config.yaml
n_head: 2
head_dim: 128
norm_eps: 1e-06
positions: "rope"
parallel_block: false
extras: ["gated attention", "exclusive self-attention", "value embeddings", "learned residual scales", "capped logits"]
lr_head: 0.00441
decay_shape: "linear"
seq_len: 1024
Each number is 500 + 50 x the weight over its row's rms, rounded and kept within 0 to 999. Layers, rows and columns count from 0. Numbers have three digits each. The size before them is the row's rms in percent of the matrix's.

# layer 7 MLP up, 1024x256, rms 0.114, rows 616-670, columns 0-127
095:421502538454547442511493567438537500473535439496524523497495541493624557575516492445516500414454495474444538536482545424546498493481603500500513528642541475479398486526521406528431468590534479468454614490530542514507512646575610545525509477645475523437506607510543444614473481471511488489558508453467536513428511503382481493511542528493547525451586504537475585430556501473571497521517
101:528479400465434435520493605509396424511525522529521511442550531530490577522419493518581489412494415463556586485509535485463516517565451509579457415473474548442510445573528442407512503460598490529490503612467482444478516485517496543517564457486496445538481500408475539416497432473444440471558520613518508551492513539428509552546555488407466457481449467460472521545579536563407473390524
092:513508502538482482526441524567435442513554489451532466566540563531509480542447561510502542344474446575469542455601591489556516509552404424449440498473471475549427519455487509434537452472484508596457446478517570409478609486479557487503507482549525469471527466497447477543511604572536557560458565404474571476496456472458522563526480511448506521451500526462485509551578365532413478440491
106:436544482523461455526541514368491502504506484556451424499524442524520617599496545522459393435482476466487520547514371555430422545444517519537414439554596488539532499513464425457457318520522521470522531549502480487595529468497577572560501464489480473512530541442546463434479527521479452532555542463613505485394627515491453508457550489518501508443562470402519419462535481522568517496481
100:447510427500591567506492544509458463420569498448488497545583539531487506494493529504429448420478441429580523456552530468535375546453476525548472377491560507501455508541376469525474517539532534481584503557473437476489444528518487481496506447430617515472448474420542492529433502502479460466460490441441449465426569545473512465477569433439557581538526599402526474451440532470501563424488
088:504438438517497569507441508520365536517551490436446460520515448487517557493481446376537466427451504438518454537529463513528502499571434462505536556500473474563468501519451467467435548517494520483468502522471489501488448548436453530538412402431562515433458487541503445574460424481564417486558506545463517422460470477408564448556498508498562526435476457503479559490414570450529476496536
099:502508463497518566540480538461502538575597482537553507431582448514501443528526441533554478442539469491490472429544442524419441519421458503562499488463561457566475459489583540514457433542438478464477521443461517543529475535482515506406489576420524557595479479349449491476461467444515579507517475481467514493549498505527456432643510465427441531427509421441508561537498486494516520502551
105:520433452408537614531427479457455460525609485572524483476478526617435452508479438452459473475532547534497434564547396529470465471538552391461522534496503542504440490476517412560490487489510449447457386498522494425536522536508529472520505541464498468537406660507530539520535486497521461477453537419584506456571526549479577411512488533511548471501548529463530462486502468465616497566504
096:469437475539586552495470554554502414524504509578438464570551500567519567429499450516529479480484552394501480474558498409499495539382459509508534543520537537500519436502555527431480489394620566538545515420572475418515519493489525498472450511574574467504461514379497486516534495609500508482516543541420515512399466494492494443376510478518460438537550527432568552584538482552473578498534
106:495510495560499488440467446531485544481534498591472523515576626584519432581416496489474496454464438388497450575562561576428384458552396437484422528485562534463486445464563412555508441415519481471564449495533449463480508617560480569591413544543617545496484611513414475457529475581573567466489468553499482501453513459509439401502594439489523492434499615528474591482521525472471472470491
100:473515486515542470514429562501544446410502485501446521498522539535502531486359428586531499544585478500531512483494527489468522509431495443555440534521487466547521465459506541405437517443499512521522426434606500421577443541494559436520471472647504488615528460403497592482464428486475517447418513507490523596469533490472539549535490461418477516439496491569487469533580427498524616535455
104:503521494490447601560425528587408444439564513433517448614635441553502456473442513471477497409616450483586573587539487464447467551453494450484485499532578488563580502541542478416570580560571440493454503437523455451448466482435519467427478515447626536491510554479448531493556489455528510558532613463497470489378507527474519461541445510536520519408494518545512485432426537463485590432429
099:465522439521497496522459508648508519487479457469453416506508426426556489508565489488519455490602579484523522518540556443484506435445512480481455519540536493528492443534456544498421518500556419455496425405621572428536469409463561544507539415484494491549462487487526496426522447436528516558490498508513456517488505553509492522456478454455491484570553522493530517422514523566494579484497
097:471476445549462455586487491523507494409598478539524492448582531532521554570413466500451400493450417468527460408536510563526383455491430560521552471529480437507531503502484465547492593523499432569445348547487490464524416447432556506473496460491468519688486557482534487481522502530520603411494614509570471569551614466517508490505492500479462483499525529509476586454479495502469551526470
111:535459532451534428462461476551484538500468480473471537539490415544506580494437484547567379455511517476553461533533594502508457496488464533503479542535510511557454443611566517496502478516647371464478491450501470571543441491537458436476411484543517516514571518585487487463450518558496532493486464598481516508519453479438478486622581470485498472415504453528432501541557538463546422498510
106:507462495460439507479438522536461529491546449508498583469501531525485489532411395541477501545532511591486458458565563370455493539477521455480448507481542550529570432505554504503501401549598548534549508472518452467433526476468490418472468480504523459579585484438451562515475518484512484473467459577490603585427572486424537395523540401405472475487510610472463466427481450434402566553475
088:540456489471499532518498580464432414424494398486426463532572425524471535461530490395547471391565565451497599557486549510481515554527469523579474406555519500479507491508537417466483465546519485548506552649490495610537420446442548459593520373499435453602441473522531527570505502535466505517559402467539489550527500472452526424585504480430598388557561521539411487505430473550473534452512
099:444575553548468489404568516533516557455437526545447451399508549566541477449547484498561444521524576437499546507523409554448440473541537432479422532536517466521572373495570411474505494492447539580536493414528494516534445475487480541489499454531537480632503524495544464503473565425500452479414529570573491498538592494494427469507460448441487570404507415528551468519512497517544484478504
104:467466513375467492497467505526466531464588507576471543483510511559559484555418510389543520498493504552567509474556550557401488540541482423492422428447550472537449459482517406508532574424454491438470553455457574515456484468491457497536464580532565496540518515471506506516409513551502482506570562508538452426535385424432472416571507510450559486502534557487418484477528496488495462545429
098:445525488543410473562558442456445466488536492483561464461499620558555528562455502411560536503525545401548482497515535534388486515519505529560565513555467519558511480553503478474356471469497590547448536540481560555498547559411472516453475415522419608590441497497402508557453464483468509501494531478485496420607473461517431443415486501449469428439534537442524475520527511498520538533554
085:527437378594484584571465446512488420539560503578504401502729488568505524500544519600390453418466565466491570532506476454493516495444523474479486489443443524524518552522606521402438545509504504506541518500560485504409536497560495478513425432520545549542431478521505463555513490472588460470531479548577466472487471434546526538516500479518461463394499522481549531524525533508490561523521
098:545372482445395432479525527468518394517571454551574454376543431496535528450424484490509496523403583412502446522540490516545566494547553490539545520559489509531491447544516462514439430457518532522504509557478468546450463578499613433423533427541450449518515478429437577546551559403503538534428468497482605546553511564537502484495452444493568518371485479373453522476509456467533480554549
107:515460520528506500396494442436474482459557518505460460483552500500535402500403507517468515477536519500456561453550461485475488522503508433470441419558537521465464474459499520508525494549528565555493510518476531449456490588465495473438483552540461602471482464429442446480470415527514522451508509623589542476413468516511474479514443444518523406438507577512474462498586447488471491485441
081:438490436463444565500597427515447509474547520475475492545454444480527463442493505411570408368484504459457531465545455417528400445539524523510509493494482470498443440441490533427503514530519559515483556465513500534517511545544560570542461469525567421563501449516510596404521426441573530516565454497516524500555498454420365474536432569475586505483541590511487550435563531516418533447543
072:499505570516651550349546545503456537554521499419560514583500458485524528437521377536445475475534473487491475514496442522583467528568465569456456363559561463540508475477546519514515483456478605433423596556539482543531510545476570532449520490546465578460556521555574521465428612513461452520524500484536455564520500471480522500560477459467572505577450412519525517531512488449522515558467
090:433466488440605434548540575475398443534443506480518490497528524531464512448462462460580471438479509534533545355501468497489490477512495423506514471522485476557509444620473465480542468406620558588469544498499440449496483491465469581463561402516610378501449508562503482487459566406503581493544519499478578486470494541473475505593623423480479540578435489419522483523461412503535527518549
090:517467421444449464535474470569473440437442484472472497494515472488555537492460463442605486514514592530551475498494462487503478468421412477586548487510523498493419528468368495515483580455587477457509440566570575583450492553523530505526534455590470400542472538504528549492454484569508508471494488573555551553568485546490511500494380526491525509448502531459438613536524435568440534459536
100:518460490500485490448522555484524495512615452552398448551428622565607511558455447569515470511499513453538542467553463458419456474508470519453485523488496505476496509493553543462455525531497515500406556458542480424413620519531489546409463521485525468544487500546440592477524382550514444482454391521593581462434605423503479540485455483485431442551506576434563532483498497504449471402515
073:532424523547621584442473520373556521533417479510487434524426493490487528444521481505548535540533481500490447519480442507481457561507580443581537515491499563434503556556627471479433525547492510592542469491472523429418518518538497494473568462498470450512476555584562533530543552411517437469468509483562512426538494507452536475504493492448616450532459468497497577535454488514470483473553
096:498500442474524514512557472468480413414416503439446495620487463485518487511482465588622521507457480537464559498528496545498535479483449478508441577529592556530491459482423579473487468512553522505473533436435541471482471485443446442479469443515508463489459475509564536507561517514517553610579419462506501570500466515439574500433573612556498498447500560460491441460521469478510462494540
103:460514413584523467460577477516545514425445526521498586495502515494516461537489470541569421504476479517607603391548480509480569488509423485524473527547489449583532464559532363531522525455589496532576496513483552496559540613526469548467464476401609529580453467533551472462484466471461457454558439649556506470508575501461490444489560524468488433521434538532501504541569518521518472508590
098:465445393453466517517480515524467529453498484511504435565556509470486521526456511467617471474467474468537518568553477484433533488516524456412441517486604461513564403528396422464458545592533496382478551515508480437470462452525597443408400553486429470471557547449537479514447457421500530507413560513514543457443521451450580516593595462434545474453504445453561545389477492431514533569489
106:561494316506493423448456487575457460461542554503519482476462530543513524517517483515480523505526586559513505481518486496478519435558469533519475486495506514483529386521442472529498550477540653477457567521460549454461515566407501553482439447518483527503489502548537530484470425526490494502592466373466467484526524459485495509527545484416537418516520521498454631460555429545457457543534
090:547481485431416464487404490576467516556489528551429399447510458514482621465518539525593510490490543464517515516547472426453513511543499474552537444422526451581501452452490436498478439429469547508524503483413472455481477548473537487464499544501419461440558490516533452416464525484478504564540478520423583453325544487561500434485499476409489528483574473457493486462551453535511411419436
078:517525492522509477481475601513482453377572546604476469541499508553478553535507528521504456508567483486578516503520488582515516569393566520517530525515560519510574546464461507477507579563553570455467461505412467503533564535581409585442528508477517533467529586425556434479490490646459519455509438478520423411492557502488474534439484539487449547472428490505507464442557553563493453569438
101:474571457473420473503491422525461482493541446508518523465513530587537411419482549480560444460430531454533513367535583543470493481441489474486558418535519530499423562520577529490467388437455474523480501480563570502472473564448523504543475473480469457584502550540413481574470407515438463497593394483517524536524441522406489487527636617521550547458490498587396540492516426562453480466501
098:506533494419514469527512573516470478417477470536504505456541638527485565484482438483481535442432573415491558544524444467478538576460456483500561469481496479570480434520559546491473505526538518535479439433456461458517512565461551458539422453518548468555545432496437506468454432472470627447476521547474422453549489552495438534497495547548533468482527429414422549556630432539419522553561
094:537423531557416505563496522561536527484499486507436438504527518518513489482450583491553464510484489475471508570489455492469535512513448556560468491551505443490433407488502483556509571471521587487589479563503438418540442507525617537527403483410549427620560579468432479548481536524542462520446522542532481525337549545550552466551526507498583516453640514468525472474477521541515508480554
103:486426500428544529490403525520483409408548430582528408537513424480497406540345523530500525524551516622482583532524512510409519526478517495514529436491558452455442537456511435448523565513522457432442537412570452422408514469533550511445530497507510582574518617506517539453513502551544443525466479421524460444460448466494520475599507551371567459474517500460533463380517470517503553494565
105:483488400510495556491495601526473430451561416510435464489517480546457520429424461524535481490498623416457541531511457490531437487533439511550509432445503478570524474427491465489403428483527450578460567550497414411456414503456562482518504475473474481557404562466480477408496537505463415595526501459513517519496467474521461537510450470484496394531514561533456575415461520468428487491543
100:427510538557476432523546538492539480553493534532502476511510560502469507620498568589535466541399471486434535471519533436440497478479525424542543478450491418564431410520510549441538461402479556554481514573416561479531427494533463496515521503533513489553487478459529508466442494484500426518410460526500538585349545452462428508525560508526530507468536496502516476575536507482500516474469
097:491470496510501476491525450569424474451558511564428529480559517497505553428407463495476428458580465524452516538560521470491458540620467524462480562642463459507465410572424448450494429453534582574365553576482592566414510511494523496567478553481481429488479540519472499439483521483439524495580464524447537503513386526463486623596511575516601477504508448448496596500559586476522498538597
105:477433488534432471475524540541382380523543398525446448460525512485537595535540539520514508495547503517519559506516509446459524516509547409449410558587499431472478451474561503543511596541548458505481501443527542438433475516453532427493410488458567502432540498461428485479540524491523494538429445515467491431505493504477407511494527515529521480414459465532477526433531526481538429480605
097:505478539486569455515490506581519513451524489526536556481532439514539436584468462610536459501390427429494561482494475566482533453393488540516402573499540568552465453568498394501481436345453546583440459428547528488519513588564463582501515565643594511528504525475448543399500565504516423478489470560428561622560497492483480530441614480458473493523504537568470436514605457514527557460438
099:465471408528473482379572471588487572559477504553549505430518628454502467504471467557517506414465415547471515479520480557497435471529434440537449522438488528502436505452502505449521392547502481488485410511572523460483527543561591563529520534528544518486518468433388490445551422468546570473532498507501640525444563483448529376447495490500466530553559488491507434512592490565436513520584
101:541451529472532470593478480476530537471515484591570508521519478503504512534512508514513453476489467509490470340559528531465514480507421562549482425503595553534437467646444400483513518442519480475442530556512638539474521532515472485500560444617412476543470472458549444490534469491489475449521453559573482530595491378499514518530529550456471448431521526491507514510468474587422496398507
091:592429510464452504515494459478407502501489475444469487496597539535598525474472380533491350448485403554581494463554489466475531517531481469432471508517502530594454447516426542437514548505438486529431492449560567524482414548466421485485490517427498447568470511516409597557602401597528373565607496502563460520564568483538475432505495542485497475431494544530517525581473530524437542461473
112:516503497594463497453420535484474451445475515619587522573506604500536411574439429479521476510575486529561484504529533478485477534427435488519485523471516433521478548583555425544471486503451620503494523523492531522458497565526545445560421464490486465491488529456465505524501447556493465471548462448500506507495511451481446459465508568465599424574604566568511542456505486461526526496441
098:518476465435516528598475419472407465487438516514501417432488543518554468514369472478504501471488543504533513431514489483491526477530475449527549435616536545533456567492431512554376552435555532590523511438571437555529451457525478489572547456483483543543477538486522591498518536430449513519493485507565485524571616503471482500474482447520498506470564575517409501513522495495491523399573
094:432540436484511483424521481532523533524549477570443448510604439521498474412461550515476427505472460451489495461578516536526482576494523470487431483515517479497521515445493503490489481389496528468417542470600497419383448536541604423443398470478546509557527483493483484466471445551586533496627454519570437470450511482527473445482459523488607541423496536519483582495496504465537494460501
117:429460486517432482475510487599422541449513506514493421562589532512543505457490434545431463471452505415442551504523449497474429566538435504492493526511501504495369440517494478491468478458576521553512471525533574440536541548410598474520531494575532563601456454512454468500459503474509475546479477467484479477508463527486490531497467459424580521504399496477491544534468547497506576442475
104:487476500424481478533496528521577513551538497545425584505608465525503498579475498539469468480500578497549521433522617501521475454486464452581479483553519383537518473577515386521488473458540519473406444442529515484552496544502542596526516418489611526539421517447587611459491429532529546438534423469580468498456566462558471473452573463463511525531502637579498520443520418506436503494528
101:461549485452446558560536611485443554405482440428520459539529454520493528554475459509609457460518459449509560485507574471511512465549474499490400571519537497554494535483515413452468539497550636511572501507458528529397549463447503406460469556570514498420432522417544550490518512444478558515510496614538519547425558433401494487527445512336424541456515452452465542538498484540494514434486
101:579502346427451463482480512575433523512451484612495445490546549479521474518476478512506560428485462489482470476521517434441534501483537461448469500469509571536484506411525500479452417529510440497455589467615534547500567507532530462488343467428594485571572488448423589508495526524599485477480485447527428500546553519511535442543408485520529436545521514497465480447503516552512540420515
102:487558456508514439496410508516403485443459463534468494480532475507565585565544563465538489502475513497522597535553498544561540497457540531587470390527537386542509481615479542439508526468532490464384477510552519386482480517539524581494465557457524545537526470538442498459537540560497456454523387587455453524470470483556399424544574473501524536587574476536580559462453516479569540505487
# layer 7 MLP down (transposed), 1024x256, rms 0.108, rows 616-669, columns 0-127
096:470588543504482533426502513454546526500398450564518502572413465474489423525501557531489507537530483398510503487303476586489498514469589516518535516558440462462439596427466564487599488499543483516477465500531506611548523472515505408531503506559548494469540559460570465541478448507472555460467536479460462475475492551536509447370481533518442504526483455528515549456453520427532507564420
101:598465547437519440417517475476561574476571446408519546451460495473518397467555457505495493528548478351407584444462537453560521495589525533474447503421344484483500460478531474413406588465544482433538493522456592497562472485536499510501504548494403477473533403456435524506534533443450550572535430538495494483503444540555551465482530549561452574449441535509466455548526568400456480533526
097:484527521526479548516449465515535478559540472440456479531420439487501418483498560467482597448470412558505559554537570483463427515468444487470522552488521535493525575477480337479504504481480425552552483462469503469547538453499363488517604452415444572377434478467484535524520499460423450458505598449530456428548520498501633495564504529522474459499495547522479471483486420526511499460476
102:372510593480566460508512530460456513530405537490509506458460520539516525549488500578508500482422521523436521525414468466512452525436387524504522547466505520540491530599459515500496440485537473499531489449492512464542510466591525456517458349436479461537486518537495504490427562469429430468435438466650570463363611563457511508455501438593551499516546455468501504538468530483511564500444
101:441477562469534503452466530430493473544477516520561466472414494463537411457592424474481528430514543505371482532695532536503524494508529567475535509527457468480496552477493500511601470521414518521453492434508559517597525492471561485496513457583442477495602555550499515450476577475584490508545513539569493519493489441591535540494428540526525477494547501534430534524574422496437469577525
094:492533488478468510484492459500480550487457463490487546569524515500525514489423484414530477554480461516538446491443523504500486496578439533496423435500463547533473492522532500570557497506455485558457491580499431574515591429498502490537429571488463447478438520515488346458408445536480523500552531456488571343512461559475556486480605468433552497542523505581597595590464525466426498509488
101:486456482403484532388548481429529564516517556586525482589563448444525431540501503397521573507489493386476492501565608437494502547585556449459505518523522495487568477545451460554514527474479493420556572540532520471495357523454564583409507474541552563553418459558520522449544511489564470536491462472607610533457488494556534469502474427493530492542503498436511574646470519538373524508436
107:493466539500569527452440539504472525458595511529606494588356479450467468495469542420457522556507519632554499495610459520614494532504398541514535447446410480584562501469398566560593571487527525434412514511495430438462458480536513509445553539420461579555545472534498477499494557481455581450416478410507501460523470546487523482592609436443539578589491545467463449493457495496454525546475
099:447576496420552508494429534378557475535489489492450455559452492491486465409427495526511554433501485581554480544421509514484444546556481517494572462430517452514525559436482521516516488512582501606434437460538497478413434457505489471491441491427570480515522489458548556450516521557515559529499568521510473519562398595532520468481471498561526624492535542482528447509456471394487538564396
102:421544447435474511563533603488436512511503515480483565472518476561481459353506435485505538521455567493535431583513452552472540529544547611525402534437489537448469552396442573548494479458506615494548519521495422536523532607502523474578620472598482525435481476423513459539488608428485568467540544545555461497452464480632504460560446392540506460525534485619458528467564517462493435538556
102:467433563488517510474505493523529559502504400537570434529461476465536436532475439489503515551628571587425429546476537465388515491478525490452478429616466509492521581491520605434507518465462418577536538533444487440458463492479469354519505545522496535430451507511501462480494530494541508505495582513509522507465540487480528599500503472416458456456531561559566411375449477596481539580405
101:519515502401580547393553473525568527519525478523504426458434504526517426394507450447467483503527500502421494529567536447440493453562535537516578577390497534530496533478495498399540528591562465472447486523491519411407424459603485449548515473603561472514556416504479581565481603490524503554521417455490477577543498531487522492511540509535535523515458441535463493456520510539458493649471
102:479418532518523468460508428485466513456408484484490520479434484484484549479491449482471485483516521530514545387664520462603497498486528544442562447453581550514472458446407564456491441527535501501472554521487426590479471479481537615487519490530368544523498535554500350558512532492520556508430461567520576467543394480470519529559543493493564447540463427416525503551611469439511556608555
100:441475509462524545433568494448466511557446474534493574511459451510525482518568493541513498394547601475556459473602521567506571459452517481528563475513534515491493488486628482444557507487605608376513523518513463514529537491556510423593524540455460546527575564625545563568533583450543481522484422482445515500549479542509460499438492557474527487481441441458493618540497464534540475565469
110:477510474511576481461494498446472508521484503517560450425480534533492552502542563547542526508478512551458380516443626486533464493482540518526532527543532583503489546546518472476475491547489578484446410502504462521632505565464440544676571488612586532447486512518529474554487470499519524497445448529427519532498506517581495493511514421499485438539440514492499472477475452454454428551573
104:479482506415513508482490497496499523479550509484606518510545529506463434448510518460503489456461500590517492463453490490445526550552465486504510481527521530568454589443583597317450497574495510385432520541523505552458515472591525464467542512453558467485605510518458489566423550477496489552511454568424541463446509488505550408514441502432504501493551531570567522500429560459596449500420
092:516508570509483549530546507475564518544539419570500457540451543509486517453513501457518531625553398551484554533276509520506426491509479449509494507384506692590537603481485493461474505408571460489399586552529492497611505481523447519495500524494478527529485510466451582566476445524509495487559608488470561457516443425408621468508486470494455545561528477478493477559500544488500542450506
100:347502581474518510544482562488466614502673565496584539551474501463438394405526468507461519432530532423521519492495557490445615518492460439453589537493418494504489509545497478479472480499464463571570498416529474561511565524589456400556497544538480515511553509447468497473455488450465604501515563505543484487514482434518521520460424426488433390450468511527521544501627482543473509571471
105:574460522476532545503607602548472505509436502518508471509576494487463399599510522490547485468474532595549515503503501510417538527520521521517465494484527524411537551465524474525449565439516472527488514546494474539460519516568484434524542552455577478561487608465520451585425502505463459447495463484501495534502496524570580418474522437495544591450532442499517486490518535460442526490385
096:425488566453539500325522555414439516521521540439463507625409510468555484443592433424451479382484584488502499421594486516544494513452515568576451506426471527503467498413458505481561489490458401526411462390559454483543429565560521559507526581471475496545589392554620524485489498389482564561471426478457505522445557468513486504513539468466508542472453428489576515464489414516474412571492
087:515503521487509456438454460556486526495478441503500525454395566485434503497528457515512660567567589517477512450385470416481577512459544577426489432550500543608540490424514540545432484483443524481573534543528516592521464513399528511392544577459497598498470524452517538514594521515506564545593434462553552498461551452507530437449542463494448490429506486507445487564510473570467517592516
100:429535539483478538403581473458531470451473530459459590534502486533435491472478547490436550532454579515486508531583448587566524459582407498542501453506606565531516522445526462429493506380510555490513451432559500442552423479509528510427466547436526485393510557506523449500427575439491494554487538466540602473429402469595489480513525489518456459493558477617538530473448591484502616496470
106:447482503469613543497490629441543535462561547458452540537500446479541419504532492467435468428515565562414432491658452569519547529503512531507528482540613505437520601438488524504532528515569428473460510519455480505457416501523536422455598491664472546467471444546583480490457517448512462525479524557544534529484510451476513520425438497431518632516407535462616453497548506553520495563470
089:453490506528515597602551580492504533486501474539508520464473564421574435474538473434637458399591486459418493476431482457502462481504511496547462514406366530490398481574447552529546519501520490494582552489267468514574585370556552445531536484449535494491595507465556496433595431485519485471550447439505500471549339437468535555559452489499499514592546523538533473467481549483534473387488
076:516552473560397438615476426605494495484429488547428447344437500621444495580419578539503601573479511472508463602329531458460584480507514481516490530411519506486457457536536495471503466511582414461575472456434475496501460516488431476554437538496504515549526474430532415462537408539540536456490512505412580466481460494528450515509525496518460579466544587485514555433511573489502439473501
087:510501487465358396499495434537615537463512487537524481493499473542479503569512566449502522536538536503447520645486505468518504458528507542441519465514515440487533520393467554507491512422532520428502580418534480407448535512480566448558457483472509516517607457458507467546443530479506492490573527512438561436568539527541468538439421508493555501475570471602578554452469590497569468505410
093:462537543402471609454556532495504439544544603440470497536483449473471591545498442464559492461554563541563591568484359532513443497452500487490468536634464436405498492515449456469560411414468501413576593406509466463454511542542501524460612483475583457459546516530453507575403512522425499510409410439527510484442487490554528509545419525501530521535368503525513405480529442533537453443510
100:464487588433511570410519484523498614524494562534528603535416596507545362502544484502495565467577485513516507454502418442479523485529429535522530460448484566493452547522508602572465445512573503502463429463479435520518497481516476425470541518510447522466501582583525461444421537535460505501450513479471576428431462406566476535605476442549522456507493460445438549504503468504476481503415
075:511526540428435512547558476593479452368531469545471529505480514585495445537465550480512574478466487540541594443229519497476516486553463564496397441511486486557513476449418499466535543456517530461483453572464500528502526506481509466524446491506539505518490379386413479510535452536517557573569476482489499548565529482482495482500618607501436467500513505501460447535528485488562510518421
097:493549516497517468492522458551487466539517549566460463621521452474386532432419505514505537527469514490542546414506386571585587491498506461513525550534517554421479544525476577568525510491516586556468458535488453511491440498501497493414484432512515464621506556529550497484444468478453553489457529462551618381427524398504461522464579503439630484561472448570504489522442571473621554418427
102:430543502529511526552538478525554603481481459533482541450467504591440425428448514503533462448493470456624506498525405512493571446529467515527562471490502395533514540486569524555474539470547505494481411400567491489558474412555433457420510478525453579524524504536519402472459529465443570513555597553517481540508472560435607533504562498474447469549415448513628562558536565507545547440538
102:476465506492544417539573544541486517457579488534573465514421501446406474469531556542522505456559542547574517549494509503413473412495562511537455458534435449417372505370396539501567579518543452521437524472562514448447632476587520515584446521527441479551379514547511536553466441527496476556529521524507517531470481566515535589528530624473412521522454563481454537469457466499474487561395
106:514513490469512513460535542483489475481472484524476513458454510535479477425585531435498506466509466477489396545548471570567487489487456549577493479592550508511471557380446404563477573447383553480503527518385580546469553491508503439447521484466469519536427485537557538576482489514461584452504472529465467448610532496479545468570477529476565505499576562455500536399450502520538450496521
091:385450540478605545354537543507542481543533594470434504617498452538492559479539527360462504448569559402567515449544427446508465512510538541478448518439480504451519515409448544460580495530410456424529463419432474497561516439495452473496445579509545548464539514525472523448453495487467571504504448538457433394509495449521492419397483552470532566503477508581488437504473399509494516528564
085:477490438470533460587586459525494479461468473513510495470417492551422451526487397484508617427525463503492457530466506414522422580442499444465500545493490497541437504591609472407491558416575485449539415536593533455479447504406541470487425537486563444542482372547466517431451388400516589483510466471416585519490533459477535447551489524505402551462523476540502500503455461519523545378546
103:459526489447479526496489569562460478565473518475507464543498467428565369481539544510514469509455444474402595431541436531558533444424512487552540503619438527473386446558412494547573589522515549491528545456383546445558492483475558574482514515549496586547466486466506549561499544504519409499600409543536485535639508465548569550526493481495508512466528530551585464504508497473553488469404
099:394553553527517594531518602572507483472547527468530544475428535509514469523503503469533568449588618582523548536523489496571524475559496464528571473486462486449495529515488490524523520502492494464477435472535393458447457541446496535553516484405523489470433545504419476475465501545454508491434487519420469526478477593519523543486405462521498470521480503406393483534470495493511373578665
095:495506452568593499535468523585481447495563524479523523546505464452405505474458489508494498502556479491527472477404382515462552577563476534570521524484550432634537529456460356500490512429483564493514482500469441456569389510515515564434467539494540501593420485552441560494518521381471441472477501539517350503497430509476553521556460512610522453545485545543547463564441513482475445418507
103:496543488488611485491504541488412448522471432444529584519465461465588454574567576503454509494464478620493481505623529447503523417485551510463383472493514519618489525472447503526500484529384470522450535498536544417486572516509570557526501393551478564489533506512534495540517500468541530496427434541496476546532546505587503578479512449553470571644445585508361448542504478416469499578450
103:523460501528445447427491425565502497549458451502538496467517449503467538438447420541493529512576501525534529510537513496449541464510394491445483678552507537569478528494516469458448464437399520532585617559453465589489523488497528483405450533588537495528464503470561537519474605398553535478466555582542579454535499450562548524484534478497492492532507558486555445500588463475559571449498
100:487498478457486462484530474473511484564555498501503519517493492440450530515460456480522514495573472471496419554548546565463439590439527497444481557504461525490495515468511448437525507506465495494514474441566583534446543523517523376561517586510509568446487492561512518525565492401528397599537514595555375531574571531540526493537430610488522498465518512507467542543500425566466590514486
101:463475508454615585458508553427504504638545545490555506508476542507548434489592529506445521372489580432446524513727479462510415536508459546462628460443572564535525544459489496504490568465474430480577539510534385413498438524494491521465522559442551582455496497535563468592517526478558543545396529376506531512448532451542525414502462412465504501519459419482521414464540468507406587603418
104:464582426520543456464554589452499459481522548494512505462414519517589497384668434482467470480468431558550553466496478492455531494458568448501553516477644481505481546489514432538499524511462437473418556489567496410554523555463525469478520504443569551529499463510558595494496510475459521475433535549461287435500521616477501564498472522564465533503445489600531453482500476494508379485467
097:429475445378462487502451482448546544551548457430509551488464538485478541512437496389478472557522537390467561442494544424466504463510510580500452399498528414409567585499430538467408483543485572535541509501482434483529514486526564464591402506482431517565576557506490469468482548472451530545478540512519484426563568453483494469483493431453472454509571487646488561459472567540442560470552
095:460466494521477540548486482508461594490521624465432511454353505521438460483464564409389528488511420541458494464607411493526447478573442486521551566490458583492506539489497456522456564569583410448548500551460553424373553483501484506460555480416459453457544451453520547589481560522442454527442465549444497525525580531456583489479460492597411585553440495545516530548456514503504526495514
103:457484508530473563493471528478591432524521605525592512598475500495439470526491566471530467494583517549486479497613545493590563477597492496487501493573481554582551466491541424535583449491405475433512543459443486478468501536498493439506475428517525508566581566546518529469560575480466429437450564476458531528443521510545538547481463549497496547487551505499503512459487563558508507445513
093:505606505437425479550510500446520564454500512521490490479430516535458498429473506458467504592534507550510526407644415521501475450477523502422473527482472459481490538446455464580603426442509412446490522471465461540473499431508523494389546511411446547547543442563525449468519493478551486517469500476575534438550503485454551502396460522449543545454469476453585551541444506574477433487487
106:486476455480373433498522492497481472504516529436566581533506521563424535506478525576460496542451474536443512482588440568552481441488428542461373532527448505478504484540627453496486512440493579549599550454446526539457524505417379584542494460481510499365539514408502489504468479444545424421514541515469579493523477489450485502609540496539563504483507425494444561468496463476473442552490
100:386512508451499465460598520440589484535496560505557568589461439498488472518489477421438531528488544521474422544593456471587507540523491577459593531505571534487456485500452510557498515450462528488479480485497493497494474478515544495453470591535488477490575480525450473575545580542545542493412474522631518502548429513510470463513567476522524516490461458494486508542505457516518583531513
098:507536439537513506527565487479495486478546522474486519501538498465491455459482484498413430519520483469495576439492457643504459562572502480436384522461358387494508419455444550465532565490537521422474591445502542490488501484527504412440542474509419511472449318527527544494563441525472475529494478495555435589532411487521612512450412533496483557534450490513542470556339508424498483462436
109:479526458490466472506460513504574489494530624521481548640455478507355517542479430521549433545496553484489521486427487501491509457587454489597528509474409532554508435476441468471513586557552555490466534484455486473571428534550511494535502450487538486498545468515455545524555458540461520520607500411481468491472473583512477500460529517425531497546566424495554466538446593477501477448520
107:463589557490528522517586535524393499559520525548502496482550553558518492522515511523455497470503506527515462505426591503555563490453450534565474471538427506486467565579544375466551389561497450489487547498540525500539540465559538516488554439458561515502487516467440488500391482480526557552509493497539477432525611565522494556462494414567558567570524480480552528501469488466417502471518
100:445452524461501490422523503498593502457454553497529517459525482555490533473483553523447550560496559481523479457429552561448478434486474527528559503395550580455512470545514583547539590419493487497482431492542482498556529502473527513498520488469551532472579410543434494500416543512496581418476457438487482401393393499446555480552523436479483550533410497434530460523500514497550467488427
102:458527464496523472522478542462467497522469506499519549504536467493437507526562428487493522496462512549455535470411612498543533420476476383483500438490557493432544651586489578496604449407495489481511545560519439572444574436532500521537495452395431429538461594541552430531408594511429511518411461505490591429487562513507552520484490437463504503431464464472443466508527568457524497428492